config.toml
n_layer = 10
d_model = 96
n_head = 3
n_kv_head = 3
head_dim = 32
d_mlp = 256
vocab_size = 2048
activation = "tanh_gelu"
norm = "layernorm"
norm_place = "pre"
norm_eps = 1e-06
positions = "learned"
qk_norm = false
attn_scale = 0.177
bias = "all"
tie_embeddings = true
parallel_block = false
init = "normal"
init_std_qkv = 0.051
init_std_o = 0.0114
init_std_up = 0.051
init_std_down = 0.0114
optimizer = "adamw"
lr = 0.00413
beta1 = 0.9
beta2 = 0.99
weight_decay = 0.086
lr_head = 0.00981
warmup_steps = 251
schedule = "wsd"
decay_fraction = 1.0
decay_shape = "sqrt"
final_lr_fraction = 0.0
batch_tokens = 32768
seq_len = 256
doc_mask = false
z_loss = 1e-05
train_tokens = 152900000
steps = 4667
dataset = "wikipedia_en"
Each number is 200 + 30 x the weight over its row's rms, rounded and kept within 0 to 999. Layers, rows and columns count from 0. The size before them is the row's rms in percent of the matrix's.

# layer 2 MLP down (transposed), 256x96, rms 0.0602, rows 9-81, columns 0-47
118,197,221,203,203,160,205,194,185,224,125,216,180,199,180,243,213,218,201,167,232,193,179,205,216,176,172,226,223,205,262,170,246,191,172,207,179,151,129,192,212,172,218,198,208,204,249,195,209
074,265,213,199,178,205,213,213,237,199,211,186,217,238,167,231,230,233,212,197,248,181,155,178,176,183,197,196,183,214,143,189,197,179,185,185,207,193,243,176,204,253,201,123,172,194,226,201,155
106,116,202,175,216,212,187,231,219,180,179,180,252,189,209,160,221,195,244,204,197,222,149,234,202,211,189,207,220,214,153,208,204,226,157,244,227,173,263,157,232,210,246,199,189,266,233,181,175
105,162,197,194,193,211,205,217,209,249,147,154,188,166,232,206,215,179,144,238,242,206,230,141,137,155,203,230,177,186,255,239,152,181,215,167,186,229,228,198,215,199,217,228,234,163,187,199,177
093,211,200,148,199,224,254,250,213,289,194,160,209,201,172,219,254,159,179,233,194,206,193,178,188,182,213,155,229,220,191,207,198,207,165,171,173,184,238,179,193,187,218,177,181,129,202,192,247
086,230,164,195,230,219,188,224,158,189,226,232,199,209,213,279,244,190,152,161,148,198,233,227,243,202,232,206,206,162,214,210,136,221,182,234,222,135,137,201,210,235,180,225,199,180,186,214,184
093,273,113,206,188,207,171,190,212,242,207,162,197,147,200,227,216,190,217,172,157,251,152,158,192,179,208,181,172,204,178,211,169,273,229,162,210,183,261,189,200,202,215,179,229,170,158,170,195
126,182,201,200,218,200,139,213,199,201,245,194,241,176,198,188,192,183,176,171,200,204,184,181,153,171,210,150,205,165,202,227,157,182,231,143,199,218,190,225,248,205,243,206,261,210,188,210,162
100,287,242,223,253,259,209,199,165,215,171,181,150,175,172,223,187,220,199,147,202,146,234,207,249,165,218,231,190,198,239,173,184,187,177,188,197,179,157,188,209,177,229,191,197,232,218,179,211
131,243,249,216,253,259,171,231,169,205,239,188,173,210,152,178,227,184,181,196,221,170,206,220,192,227,170,203,204,184,291,198,197,243,230,188,215,182,213,186,212,210,127,234,203,156,175,217,203
105,238,217,238,236,209,163,228,211,151,235,154,191,198,186,263,220,242,234,195,165,234,230,228,252,143,200,200,207,215,272,229,254,258,159,183,172,186,233,200,194,155,233,158,181,179,176,162,211
092,237,170,192,234,147,214,203,203,200,203,169,196,223,247,141,183,264,205,227,219,170,189,174,205,210,221,231,184,218,191,224,174,197,189,240,200,180,213,165,183,196,170,180,205,182,229,211,209
104,226,195,215,151,161,224,195,197,167,216,229,198,198,180,200,136,202,189,220,169,202,199,151,195,172,215,188,253,198,177,179,159,228,127,220,186,238,210,168,275,205,164,191,194,256,188,182,239
120,201,172,213,196,176,217,195,188,174,188,172,186,174,199,194,215,220,170,248,177,178,232,140,191,249,192,196,206,252,180,227,254,203,176,213,216,187,210,211,201,191,206,111,203,262,218,190,165
117,234,244,204,208,207,267,231,223,142,169,200,188,215,193,129,218,190,207,239,162,201,237,249,200,196,168,231,185,215,237,214,276,218,218,249,210,229,187,216,200,177,192,154,181,220,181,172,198
110,134,239,169,162,218,190,144,236,158,171,230,233,180,219,177,174,240,196,192,185,226,210,242,193,209,220,251,205,194,212,218,257,175,188,186,191,179,215,211,176,195,146,153,211,199,212,208,199
109,188,163,192,171,211,197,202,192,177,243,227,200,215,198,201,231,232,222,170,221,192,212,204,187,202,212,180,136,204,188,203,171,186,219,193,168,246,187,172,197,183,116,187,205,203,243,264,197
060,156,190,168,211,195,203,240,197,141,217,189,253,180,176,250,173,197,226,205,229,193,233,128,228,183,169,185,185,183,188,239,176,228,170,151,219,218,215,213,222,224,268,252,142,207,224,233,199
090,194,196,168,213,178,230,233,187,168,157,186,173,215,186,222,176,246,189,170,230,182,223,127,246,179,200,137,197,219,221,205,177,189,180,200,197,191,148,215,230,185,275,186,199,284,208,205,269
121,178,192,142,212,268,223,216,227,185,171,199,177,172,162,177,217,197,207,226,217,226,229,156,238,177,190,125,221,164,230,162,213,190,142,194,197,211,139,195,208,211,238,217,184,226,214,226,223
122,198,193,187,231,205,220,170,208,172,231,214,190,206,166,150,190,221,218,145,197,223,234,246,235,190,223,206,185,185,240,237,171,224,203,196,225,193,268,161,219,142,202,173,209,217,193,232,259
095,195,191,279,195,224,156,186,188,163,154,188,173,198,210,175,197,212,155,243,252,208,208,195,194,231,229,201,208,170,231,148,205,181,223,247,191,260,187,254,220,200,247,181,228,165,145,215,201
093,212,250,221,190,143,199,199,260,213,189,214,258,160,202,202,215,232,233,195,197,214,225,204,191,170,172,215,209,238,178,227,233,172,230,182,201,213,222,181,142,156,246,177,178,273,177,211,192
083,163,153,164,167,195,159,218,195,223,212,196,260,163,205,207,164,197,211,244,176,228,103,179,211,262,252,189,165,202,184,215,193,183,192,224,222,210,209,200,188,205,189,202,230,240,182,209,200
082,194,208,242,220,236,219,168,195,215,186,227,149,202,192,196,222,172,170,196,137,260,245,217,253,224,192,209,207,144,203,195,264,224,180,181,232,138,209,216,205,200,146,167,185,215,164,176,227
109,182,193,181,202,168,205,194,167,207,183,233,190,159,207,228,260,215,195,192,177,194,231,216,175,166,221,188,160,212,195,240,226,220,173,190,222,168,183,206,192,244,160,212,211,222,202,271,220
067,182,224,131,238,241,258,173,194,226,230,177,225,250,250,171,181,212,202,210,162,151,210,216,151,274,216,194,206,219,165,209,217,166,175,168,162,256,237,188,142,208,161,195,208,184,223,202,235
178,195,147,179,191,181,181,207,210,136,213,183,220,211,198,199,164,205,215,201,201,234,171,203,184,231,210,202,199,208,183,183,181,197,225,217,200,206,191,190,208,204,201,175,304,241,224,168,196
069,221,219,194,189,202,202,218,189,194,212,177,170,158,219,211,222,223,183,163,215,196,199,192,226,197,220,212,191,227,210,192,247,209,144,159,185,266,160,179,198,255,239,217,177,198,118,202,203
080,208,161,198,178,194,221,180,154,176,214,190,189,202,154,202,204,216,176,189,222,227,276,230,205,192,185,226,186,214,205,219,237,193,205,243,237,171,201,161,211,163,253,208,155,204,198,213,196
086,261,189,209,250,225,214,158,198,209,202,220,233,175,221,142,209,159,172,184,229,194,194,249,248,179,237,180,232,199,231,206,162,235,130,137,154,172,201,158,195,161,210,220,198,227,210,234,260
101,217,250,233,230,212,232,254,219,227,191,220,201,151,232,222,188,223,164,245,153,163,201,146,210,239,224,194,207,217,180,168,183,160,180,230,195,196,138,203,215,225,243,177,192,264,192,210,206
105,227,223,267,158,206,239,177,184,189,213,205,233,182,184,223,202,194,207,204,185,179,188,100,198,239,242,214,236,200,252,206,196,224,178,183,195,198,188,200,220,245,214,167,193,245,151,259,205
073,194,231,157,239,213,224,203,230,229,186,170,148,260,221,221,190,181,199,136,196,139,184,249,206,144,232,199,128,224,232,203,207,206,227,204,163,258,219,171,224,200,190,191,185,174,239,207,138
099,209,198,236,197,234,223,179,199,176,198,227,171,156,195,132,203,171,220,221,207,201,173,240,226,207,233,214,229,166,227,225,184,239,230,149,150,178,213,167,208,140,208,196,204,226,237,188,296
091,241,186,193,234,253,201,240,219,196,182,181,167,216,213,169,169,192,198,236,172,156,216,250,200,174,219,142,131,183,198,172,206,239,158,213,231,182,207,228,218,188,218,286,198,192,243,219,235
096,219,174,174,235,192,211,226,211,242,125,228,168,248,249,190,115,171,204,210,222,216,211,192,228,182,227,198,220,163,161,246,211,181,190,217,168,194,150,207,202,208,231,164,180,213,187,232,201
060,199,141,222,207,215,202,205,200,247,233,177,212,167,224,216,246,230,229,207,163,176,221,219,201,175,193,214,130,201,218,173,188,211,165,236,200,223,190,227,199,203,232,231,197,208,213,127,228
092,227,163,214,196,253,164,200,216,252,170,243,172,222,174,120,247,198,229,172,249,205,153,217,195,153,184,175,217,149,166,173,201,239,217,168,197,191,167,184,199,227,211,200,187,202,170,200,209
075,230,141,170,226,157,228,219,215,235,215,200,228,184,153,207,202,202,188,150,221,194,207,220,223,173,267,209,126,198,187,229,214,195,203,228,276,169,170,173,162,193,231,167,282,215,198,173,168
124,142,115,251,184,231,143,220,187,191,157,193,192,161,178,180,163,142,211,180,189,212,187,198,133,196,195,179,163,182,202,221,188,203,212,203,214,224,202,230,213,200,249,209,261,208,176,216,172
096,187,206,165,243,205,249,232,171,224,204,215,204,154,237,192,123,238,165,187,201,172,229,194,228,159,212,193,235,187,163,178,175,210,247,213,212,194,154,221,183,195,233,201,185,192,229,167,254
080,199,165,200,195,169,209,213,179,145,233,198,218,194,196,145,174,197,207,175,177,208,164,171,173,230,243,183,199,207,171,207,165,221,190,130,176,196,210,172,192,240,173,128,172,223,193,215,228
092,222,155,151,178,168,191,158,138,216,203,216,169,149,198,159,249,270,237,154,208,198,197,199,188,191,222,221,123,159,237,171,203,213,183,263,161,204,170,223,206,218,191,147,207,162,252,232,172
129,222,186,216,185,193,237,207,176,173,204,219,136,240,219,186,147,176,216,193,177,196,174,244,225,208,213,215,207,200,183,224,224,212,194,234,262,216,146,186,211,188,185,200,181,207,221,184,271
097,209,167,188,165,162,238,180,196,239,197,192,292,220,200,231,235,242,189,187,202,207,213,186,201,204,198,224,181,153,142,200,177,249,183,203,182,232,221,206,220,187,270,147,208,171,172,201,219
098,197,195,161,174,251,191,229,209,162,228,231,248,204,145,188,169,177,220,232,197,204,240,189,192,215,186,224,252,172,182,157,168,209,209,131,184,236,194,193,228,174,183,179,201,207,210,189,288
109,247,211,243,213,199,179,174,206,137,230,172,213,164,168,235,222,209,209,217,255,231,230,237,219,224,173,175,160,248,229,222,214,166,174,234,210,185,201,200,214,182,139,173,183,131,198,159,176
089,193,200,160,229,136,248,169,211,228,201,215,152,180,146,169,208,203,172,171,216,205,221,246,211,240,216,172,227,179,193,214,248,207,200,156,190,198,194,179,155,185,203,189,195,168,194,217,197
079,227,198,213,204,188,164,191,230,140,200,125,181,177,278,202,294,206,219,201,200,242,147,181,185,176,217,193,140,203,203,239,214,205,215,182,191,226,239,168,188,194,216,229,163,164,153,200,218
102,245,221,246,209,270,224,196,239,167,186,191,200,123,233,216,195,187,182,166,166,216,191,119,229,249,235,185,203,189,188,230,165,181,171,188,199,198,164,197,186,191,205,234,170,205,205,204,160
094,238,204,185,184,205,203,227,202,167,210,183,176,258,191,229,183,241,183,154,162,255,168,230,227,193,260,193,168,191,191,174,145,174,192,199,193,194,178,229,165,155,174,179,176,254,183,228,146
072,154,200,236,237,169,140,226,171,246,240,183,223,159,157,194,193,213,178,194,247,171,266,204,226,222,218,219,192,169,190,208,214,153,192,224,196,166,133,236,189,173,185,195,180,159,204,161,194
100,192,226,281,185,170,223,181,207,154,248,176,211,105,170,211,115,221,212,237,187,215,218,196,180,213,226,168,169,196,193,155,169,176,219,199,212,189,232,256,203,157,170,234,190,222,223,192,258
091,165,198,156,178,209,205,192,243,140,194,205,250,229,235,239,215,208,221,184,220,209,230,127,201,260,217,213,251,162,180,194,200,179,268,206,173,148,184,252,182,201,189,165,227,213,185,207,221
068,241,240,225,281,193,249,186,227,160,182,231,178,240,183,129,200,199,241,172,197,198,155,197,233,192,198,189,206,238,196,178,187,225,145,186,207,194,196,201,227,186,191,181,163,231,235,234,219
061,228,230,183,152,215,207,182,193,197,218,234,202,163,216,174,239,211,201,181,172,184,141,218,214,204,212,182,218,261,201,204,248,214,149,178,242,265,245,167,177,240,217,236,170,223,190,255,187
085,253,168,238,172,211,201,205,210,221,225,197,135,245,228,213,155,232,239,205,192,265,109,175,186,197,185,183,210,201,199,153,174,210,193,183,183,201,189,218,194,244,185,204,184,209,196,245,182
114,149,195,178,247,240,164,185,173,202,236,187,228,192,172,190,200,162,205,194,197,218,227,239,200,214,189,203,214,135,148,165,163,205,198,180,189,156,173,177,187,252,227,271,204,160,192,193,173
116,244,228,162,195,219,218,219,192,215,201,187,178,182,176,210,248,225,185,167,221,218,213,154,178,157,147,155,198,260,231,239,256,190,217,223,237,245,186,149,163,193,150,221,226,220,208,168,168
075,234,204,206,245,190,199,174,207,170,193,212,175,181,220,200,189,206,166,248,205,227,232,162,212,175,185,216,173,222,176,244,232,159,196,142,209,205,184,193,194,141,178,193,189,238,182,238,179
101,274,197,156,197,199,193,235,226,163,170,227,199,243,183,215,172,179,214,214,235,231,197,224,188,205,209,215,206,217,214,184,233,180,160,152,188,183,243,161,215,172,212,159,208,184,204,233,230
100,176,200,158,214,159,183,208,212,238,270,223,235,226,211,157,221,195,163,211,235,229,236,221,180,212,202,191,176,206,255,194,161,227,245,246,154,171,234,191,203,181,226,144,220,169,219,207,153
106,236,172,181,243,228,173,243,196,239,191,172,123,197,235,208,178,238,219,189,161,166,177,148,253,151,184,197,174,197,241,161,236,227,166,203,253,195,186,185,189,205,228,218,216,166,209,162,193
119,148,233,138,160,223,168,224,174,195,210,161,210,252,169,231,207,186,193,206,147,204,222,200,237,247,204,221,192,217,181,190,229,241,229,150,178,193,189,199,170,169,188,186,204,187,229,180,205
077,184,172,133,211,161,259,191,133,191,240,185,241,206,199,217,224,176,236,213,258,226,202,170,169,207,231,184,160,226,189,173,181,171,201,201,196,196,182,212,249,211,178,140,204,151,213,205,216
111,160,211,195,192,149,180,201,197,173,168,154,152,165,233,211,160,228,197,197,196,196,200,250,243,204,198,266,121,154,194,234,200,216,200,199,246,208,227,164,216,240,151,199,188,173,240,236,122
130,172,177,132,263,254,226,215,237,208,184,167,194,186,193,161,190,171,163,216,176,241,189,169,225,183,222,204,228,237,183,237,188,167,208,221,242,222,191,237,174,197,226,198,196,137,227,161,149
114,142,191,182,213,241,209,237,204,175,199,173,150,142,246,198,214,167,159,217,218,209,190,163,204,152,163,183,106,203,218,226,173,177,250,209,219,203,228,191,188,198,208,222,229,183,200,222,142
117,134,158,176,165,218,149,224,204,190,288,190,226,207,194,201,226,165,198,244,182,197,225,198,158,246,184,262,191,196,177,216,191,189,217,234,178,210,236,173,207,168,211,219,204,182,164,219,145
095,248,185,122,221,210,200,200,217,201,248,171,203,225,205,196,232,189,207,143,248,210,228,218,183,173,199,167,158,253,198,189,205,214,202,191,272,134,216,184,158,192,181,181,222,242,192,206,119
097,158,230,182,210,253,210,202,182,207,198,186,195,159,198,229,243,231,186,198,172,158,259,172,209,207,210,218,262,219,158,227,211,174,191,189,170,191,152,184,223,217,201,183,217,236,180,255,220
101,168,223,185,206,153,211,177,233,209,164,161,202,185,224,219,268,195,142,221,214,214,212,244,186,207,225,178,220,190,181,199,227,200,188,227,181,253,165,208,155,220,226,222,211,258,227,104,226
# layer 2 MLP up, 256x96, rms 0.106, rows 10-81, columns 0-47
088,217,181,203,185,228,226,199,277,163,213,183,202,234,256,236,254,236,181,161,216,204,173,202,172,164,203,218,217,197,163,201,203,160,199,165,294,169,172,213,228,204,187,187,213,213,164,299,174
093,176,179,175,138,173,148,173,237,275,205,203,201,198,186,204,208,218,194,222,237,180,181,164,173,165,193,189,154,164,236,243,145,163,286,178,207,270,209,180,195,165,213,205,205,189,199,182,212
076,192,168,188,190,224,219,172,190,177,191,224,223,180,140,213,225,187,177,177,195,225,141,242,240,251,249,199,235,214,153,189,205,260,152,208,227,172,191,152,165,190,167,154,200,203,238,189,229
119,219,148,204,147,237,203,192,223,171,203,217,191,232,179,227,248,174,253,225,188,193,205,187,176,148,207,255,183,216,132,251,160,212,215,224,217,182,193,178,175,126,178,184,181,203,192,261,211
083,196,227,182,223,229,183,174,266,234,230,157,207,231,220,182,208,222,229,259,193,186,211,207,167,119,190,173,200,167,207,205,176,195,183,213,197,225,222,148,206,211,216,214,206,207,277,171,168
078,170,177,184,194,194,224,208,225,170,235,228,198,211,214,206,192,232,227,178,198,207,195,147,186,191,255,194,212,181,181,215,206,213,238,189,181,217,234,157,215,198,184,181,201,216,201,225,179
129,210,176,155,154,216,188,172,235,152,207,231,210,170,132,176,175,243,177,199,161,175,169,192,166,207,250,229,216,209,189,211,193,193,227,185,188,210,270,163,256,160,236,171,212,220,180,184,205
079,249,171,218,141,160,193,172,263,220,197,198,215,195,193,155,217,183,220,216,194,223,153,194,215,227,237,167,165,210,251,236,182,232,210,172,187,245,215,166,211,214,206,138,171,163,236,172,214
125,217,212,184,223,245,233,193,156,187,189,210,182,187,154,199,150,233,202,222,186,169,198,198,206,215,228,230,228,228,230,202,165,251,176,177,241,186,201,206,205,222,157,174,187,253,223,195,244
100,200,207,211,197,228,200,181,195,231,256,204,181,190,222,211,195,209,189,239,199,194,146,170,140,182,275,209,192,180,180,234,154,184,246,208,164,200,254,176,198,220,159,231,216,168,184,208,240
082,208,197,204,187,180,128,219,200,252,214,163,210,182,186,181,152,268,180,179,198,177,214,216,162,125,225,272,167,207,264,216,202,201,206,174,229,176,214,187,209,256,232,167,174,156,190,235,223
113,173,229,203,161,200,218,188,183,204,209,258,210,130,153,181,191,222,212,214,163,191,230,201,188,209,238,176,202,180,233,183,167,252,216,171,269,205,216,169,236,191,167,176,223,182,229,195,259
110,213,159,190,229,226,195,158,185,161,192,199,166,201,204,273,221,218,244,225,179,197,133,209,215,186,209,241,176,157,253,229,137,159,213,176,157,253,193,182,202,239,202,169,194,210,186,204,202
106,167,194,200,213,199,196,184,191,237,215,195,212,181,182,244,139,248,247,208,222,157,216,183,169,191,209,208,191,182,176,222,136,139,191,155,228,223,159,191,208,221,209,187,211,237,144,232,207
112,204,267,170,179,219,164,166,218,225,211,254,225,206,176,214,172,203,216,209,180,175,223,197,216,245,163,176,180,138,174,199,196,180,200,209,231,182,198,205,184,164,151,185,188,232,183,213,252
094,197,214,164,222,217,208,146,193,215,224,161,211,193,251,260,199,228,178,209,150,214,155,178,169,164,258,170,186,157,186,173,127,184,160,134,211,209,202,183,229,196,164,224,205,234,186,227,195
085,201,207,207,253,158,188,196,237,254,180,230,165,221,192,247,159,186,217,234,163,182,173,175,116,181,218,241,220,200,188,201,192,190,217,194,247,204,231,209,211,230,162,244,194,180,230,220,214
098,239,200,231,136,211,202,185,242,195,213,204,169,220,183,195,226,201,195,235,185,200,109,168,180,172,233,204,169,225,156,218,236,216,195,151,177,185,242,228,220,228,169,208,212,201,183,189,242
120,208,169,184,157,236,144,175,223,265,227,202,178,230,201,246,207,243,222,227,181,178,186,175,170,188,199,214,186,186,222,204,164,179,198,133,206,218,291,229,213,157,155,212,183,180,188,206,205
098,245,191,165,211,135,163,214,213,224,197,210,204,183,177,175,194,259,194,212,168,186,195,236,192,189,191,195,217,163,197,170,209,175,226,242,234,223,176,151,236,215,166,194,157,231,211,217,199
085,250,168,163,228,219,206,172,225,202,213,196,216,231,191,180,219,246,209,201,207,137,146,236,233,209,218,196,219,193,185,176,203,192,197,207,225,211,154,133,215,175,206,119,213,232,285,236,252
098,199,200,180,177,179,231,196,228,151,196,229,214,151,199,277,173,201,212,254,190,193,181,197,238,200,214,232,265,210,186,211,223,180,193,196,195,194,234,191,256,137,178,194,200,257,271,232,247
096,168,152,181,173,216,149,171,228,212,249,180,209,159,125,189,238,277,219,193,185,222,195,207,172,190,179,257,205,185,226,174,187,130,231,202,218,255,211,181,238,142,225,180,199,211,216,232,232
097,212,203,180,212,234,242,156,231,185,276,207,289,181,166,206,236,204,215,220,190,182,154,184,215,204,208,209,198,101,204,168,165,174,180,166,236,185,234,199,278,176,170,187,206,207,260,161,215
098,213,215,204,226,239,171,151,175,202,229,166,211,155,191,232,202,180,197,252,206,200,198,240,179,220,210,172,245,180,209,139,217,142,164,108,257,201,210,189,164,259,209,160,203,186,212,199,216
095,219,155,150,248,243,227,198,183,157,196,249,230,180,206,148,174,225,253,232,190,205,242,210,191,162,173,243,233,256,144,173,195,170,211,184,214,211,176,167,158,216,138,142,189,184,243,233,255
182,220,174,169,170,191,169,183,238,206,217,202,208,205,177,167,187,210,201,193,185,191,211,232,180,166,222,181,215,204,206,198,201,211,263,188,218,213,204,174,219,196,202,153,212,199,194,203,239
075,243,206,178,201,227,144,170,208,177,223,192,171,219,225,157,193,210,251,163,178,194,203,198,138,194,200,238,196,234,227,210,186,178,230,194,183,196,223,207,201,171,222,168,182,196,205,217,252
091,189,158,157,214,144,141,194,141,182,199,171,224,195,215,202,115,223,201,210,200,175,183,199,228,194,206,210,219,251,152,202,201,238,223,199,195,237,207,195,199,202,203,213,171,189,135,256,241
097,258,187,176,228,172,190,181,173,192,227,242,273,127,188,229,230,175,213,206,225,156,214,223,185,204,260,219,231,190,172,158,198,171,190,138,236,185,241,178,252,216,221,192,198,217,264,204,227
106,213,188,218,238,176,169,157,187,202,183,254,184,122,198,225,186,227,184,171,179,241,131,215,200,177,253,263,178,193,209,207,159,231,202,189,163,218,203,193,196,189,232,190,151,194,210,237,232
111,225,202,216,195,236,178,202,211,180,200,255,163,224,209,247,226,226,212,213,218,206,141,152,140,162,245,197,212,172,155,219,215,165,206,184,211,214,284,197,232,208,162,218,209,220,188,218,215
078,199,204,140,132,247,153,172,209,142,218,189,198,212,181,213,269,196,158,194,171,206,171,243,247,217,183,221,244,180,147,227,231,219,200,174,192,184,188,184,210,126,179,188,192,218,196,216,202
095,220,228,167,185,202,234,149,253,207,179,212,220,141,187,220,215,206,202,184,211,153,200,216,169,170,207,257,208,249,191,166,188,213,180,174,218,249,208,200,242,190,173,171,189,190,255,222,232
109,200,247,174,217,201,202,204,176,213,187,214,277,171,185,233,209,248,167,168,189,168,246,180,199,180,239,256,178,141,215,175,149,158,189,228,187,245,168,206,234,172,156,191,203,212,221,260,210
095,196,181,250,104,184,222,162,234,187,226,236,204,190,147,240,207,205,161,200,229,187,159,224,202,218,199,243,237,260,184,235,200,166,211,206,247,169,213,194,217,200,195,191,199,188,198,183,221
070,207,175,163,160,212,140,188,213,227,198,198,308,191,212,179,205,180,233,213,146,189,183,207,143,244,192,230,176,220,215,188,188,222,193,208,207,246,206,175,221,184,231,162,146,172,242,180,265
105,208,209,200,202,176,193,185,194,205,128,205,172,122,178,180,163,237,166,197,178,155,196,223,164,183,231,189,185,221,216,192,166,224,232,210,266,227,216,142,236,201,177,200,197,172,237,230,235
053,240,200,212,194,202,176,194,179,180,203,261,216,201,234,204,183,217,226,191,200,193,179,208,178,207,182,197,276,201,170,167,187,238,210,154,153,229,201,212,239,207,146,184,78,204,210,197,226
103,197,166,166,167,202,153,148,217,218,206,191,233,185,157,175,147,258,182,200,191,153,174,163,187,226,235,204,181,210,179,208,177,186,261,195,242,198,210,167,249,176,191,155,230,246,233,225,215
087,217,191,206,173,232,225,160,224,176,211,187,177,263,189,196,180,177,205,219,147,230,156,178,191,229,203,172,252,217,237,220,196,201,194,160,163,162,229,121,240,214,253,197,222,213,196,182,223
095,202,218,172,206,226,203,171,197,229,238,181,298,220,199,227,237,200,207,186,188,207,134,201,179,110,207,227,186,185,171,205,178,186,184,145,200,204,200,198,154,204,184,235,188,207,184,194,179
107,195,229,169,206,216,179,204,184,177,241,252,236,190,174,208,254,226,210,165,217,202,188,249,213,229,206,232,196,229,207,177,187,147,197,139,203,228,211,222,249,225,251,189,191,180,279,229,194
096,224,167,189,248,214,169,195,255,200,212,206,155,176,163,181,196,195,225,219,196,222,203,180,113,184,173,267,220,193,228,193,193,190,236,212,182,199,184,196,156,192,161,197,187,167,226,144,213
107,192,156,202,162,229,135,211,185,157,258,211,198,172,181,166,179,195,258,238,205,201,224,205,184,217,203,170,256,237,257,210,206,208,228,166,211,184,203,165,159,183,193,199,202,191,266,195,261
091,178,208,142,204,225,152,164,237,207,273,195,219,196,224,247,207,219,175,237,180,193,161,198,186,156,195,205,239,164,185,203,160,161,197,178,201,219,242,182,183,199,152,225,169,175,174,223,213
108,179,252,213,171,202,178,226,175,205,155,240,166,211,191,231,189,258,241,180,191,183,165,158,185,165,235,211,219,196,184,196,176,213,189,184,265,225,223,224,186,131,192,202,204,271,170,179,201
098,234,197,155,155,171,174,214,230,284,189,189,236,200,213,206,230,218,211,241,197,229,157,269,213,249,190,170,185,160,212,157,205,231,173,136,272,198,223,167,196,213,211,157,161,216,254,169,230
082,236,216,186,211,217,202,161,254,172,180,245,238,256,109,185,183,196,159,221,194,159,166,217,244,272,198,235,175,240,212,155,225,214,169,192,203,200,214,241,199,168,165,166,164,197,229,215,250
104,212,169,169,201,203,183,179,183,188,176,208,269,187,224,162,263,205,248,192,201,216,245,173,203,195,214,206,196,149,175,161,125,198,174,227,177,205,235,154,156,151,152,238,179,198,226,210,240
111,231,157,161,135,220,161,170,188,175,227,212,193,248,156,195,222,190,185,220,145,202,204,176,201,199,211,198,206,213,178,175,123,196,222,229,236,214,247,217,195,213,137,173,197,198,218,224,267
084,187,176,210,225,166,224,205,208,183,189,187,146,223,216,193,199,257,186,203,193,211,192,163,166,142,235,224,200,246,206,180,183,141,182,150,180,229,241,159,204,196,214,194,201,194,140,238,214
116,190,232,197,185,204,163,200,162,196,227,204,217,180,161,192,189,213,195,177,229,182,242,283,172,194,192,197,220,204,218,189,138,177,192,204,207,281,229,201,260,149,167,218,183,230,166,156,225
109,219,220,184,203,192,144,173,191,148,250,241,247,165,188,210,213,205,174,207,200,194,182,233,166,142,224,243,243,191,195,163,190,195,170,193,196,241,175,200,211,200,218,212,208,196,209,157,244
090,210,183,203,177,180,186,166,207,196,185,229,142,187,148,205,113,226,186,223,199,161,211,195,141,210,211,193,228,231,251,200,211,224,243,164,177,214,238,157,245,208,186,207,216,204,225,185,200
083,209,205,166,120,118,165,188,195,228,233,222,232,177,232,200,241,212,230,175,164,145,166,261,170,219,217,189,199,238,187,179,160,195,175,185,230,228,193,205,246,219,227,164,219,205,263,231,159
097,203,167,170,166,160,184,158,211,178,232,242,205,170,180,174,232,232,204,203,216,228,164,193,162,220,193,180,167,222,236,228,181,186,159,174,211,218,257,204,227,142,185,167,197,161,242,236,230
101,171,180,188,185,198,211,153,226,206,205,204,209,195,182,242,185,233,213,241,134,210,192,143,171,223,283,231,235,194,246,209,191,159,237,164,173,228,201,158,193,210,183,199,184,192,197,170,206
100,177,255,183,194,195,189,118,176,208,164,182,195,181,180,169,169,221,203,203,207,159,133,232,177,231,205,214,241,165,209,247,200,201,204,168,162,205,148,217,193,179,250,146,238,200,158,206,190
074,200,175,168,172,175,217,173,224,168,231,213,226,221,169,191,194,210,204,191,172,191,153,233,187,124,220,225,202,249,143,227,193,178,209,162,228,230,194,193,207,161,183,162,233,255,213,244,212
112,197,172,201,149,144,214,203,208,230,231,227,175,190,135,202,192,200,252,230,217,222,179,181,159,218,204,175,211,191,227,221,184,187,194,146,189,201,263,169,222,174,230,192,211,221,266,168,214
096,204,213,202,209,178,199,192,224,231,190,239,207,212,165,201,172,213,187,232,245,146,203,207,213,150,221,187,189,195,188,194,205,187,234,175,227,229,160,186,199,168,208,138,213,211,177,234,194
102,199,238,173,201,212,156,219,191,219,223,237,194,147,173,178,202,221,186,237,198,194,220,225,190,207,201,185,191,210,207,189,233,198,196,198,143,276,196,210,190,150,186,214,208,161,234,219,172
109,184,212,219,153,199,137,197,237,179,224,197,193,162,220,200,186,225,245,243,164,197,224,179,182,196,198,207,218,134,192,211,162,213,208,209,205,209,249,157,143,237,152,203,181,197,232,209,202
085,237,216,198,201,187,213,205,197,223,184,209,197,143,219,222,179,197,174,163,196,191,185,152,187,121,220,195,251,217,167,207,213,190,229,130,181,231,231,200,245,216,190,174,191,190,141,203,198
114,214,219,177,210,238,184,195,130,196,263,230,205,144,177,208,209,239,226,133,211,230,158,151,221,179,202,206,225,253,154,242,171,210,226,226,270,216,238,210,155,175,241,148,193,186,169,211,229
116,204,183,198,235,216,190,136,240,238,199,218,241,210,107,234,235,230,199,180,186,147,156,185,147,222,206,202,190,180,200,219,195,200,266,167,176,188,161,222,227,191,184,198,203,161,211,222,199
101,201,169,156,179,206,182,199,249,216,233,213,266,238,156,203,188,203,219,164,161,191,193,173,251,208,198,198,208,167,188,234,183,198,184,164,211,195,200,219,217,158,176,201,208,246,180,184,187
110,174,198,164,148,210,185,161,217,223,246,182,221,213,177,240,195,209,212,222,157,197,161,203,175,229,221,190,191,181,227,270,203,200,255,122,207,254,218,171,195,198,213,198,194,200,205,194,210
103,203,196,195,203,182,247,224,170,196,229,260,186,201,194,253,236,246,260,197,225,210,144,230,177,235,200,225,193,209,177,192,141,193,187,152,162,230,237,225,272,134,209,205,211,259,214,202,169
097,179,230,144,191,197,156,177,239,190,188,231,212,134,226,185,144,205,212,227,192,213,171,191,185,196,226,286,200,167,243,214,169,226,224,190,190,187,208,175,223,203,198,212,187,175,230,193,210
095,236,192,175,153,198,161,163,181,207,194,159,158,200,178,230,206,253,216,190,198,186,179,168,210,139,234,221,202,209,208,237,191,154,194,214,222,179,190,229,196,186,181,200,226,168,166,254,252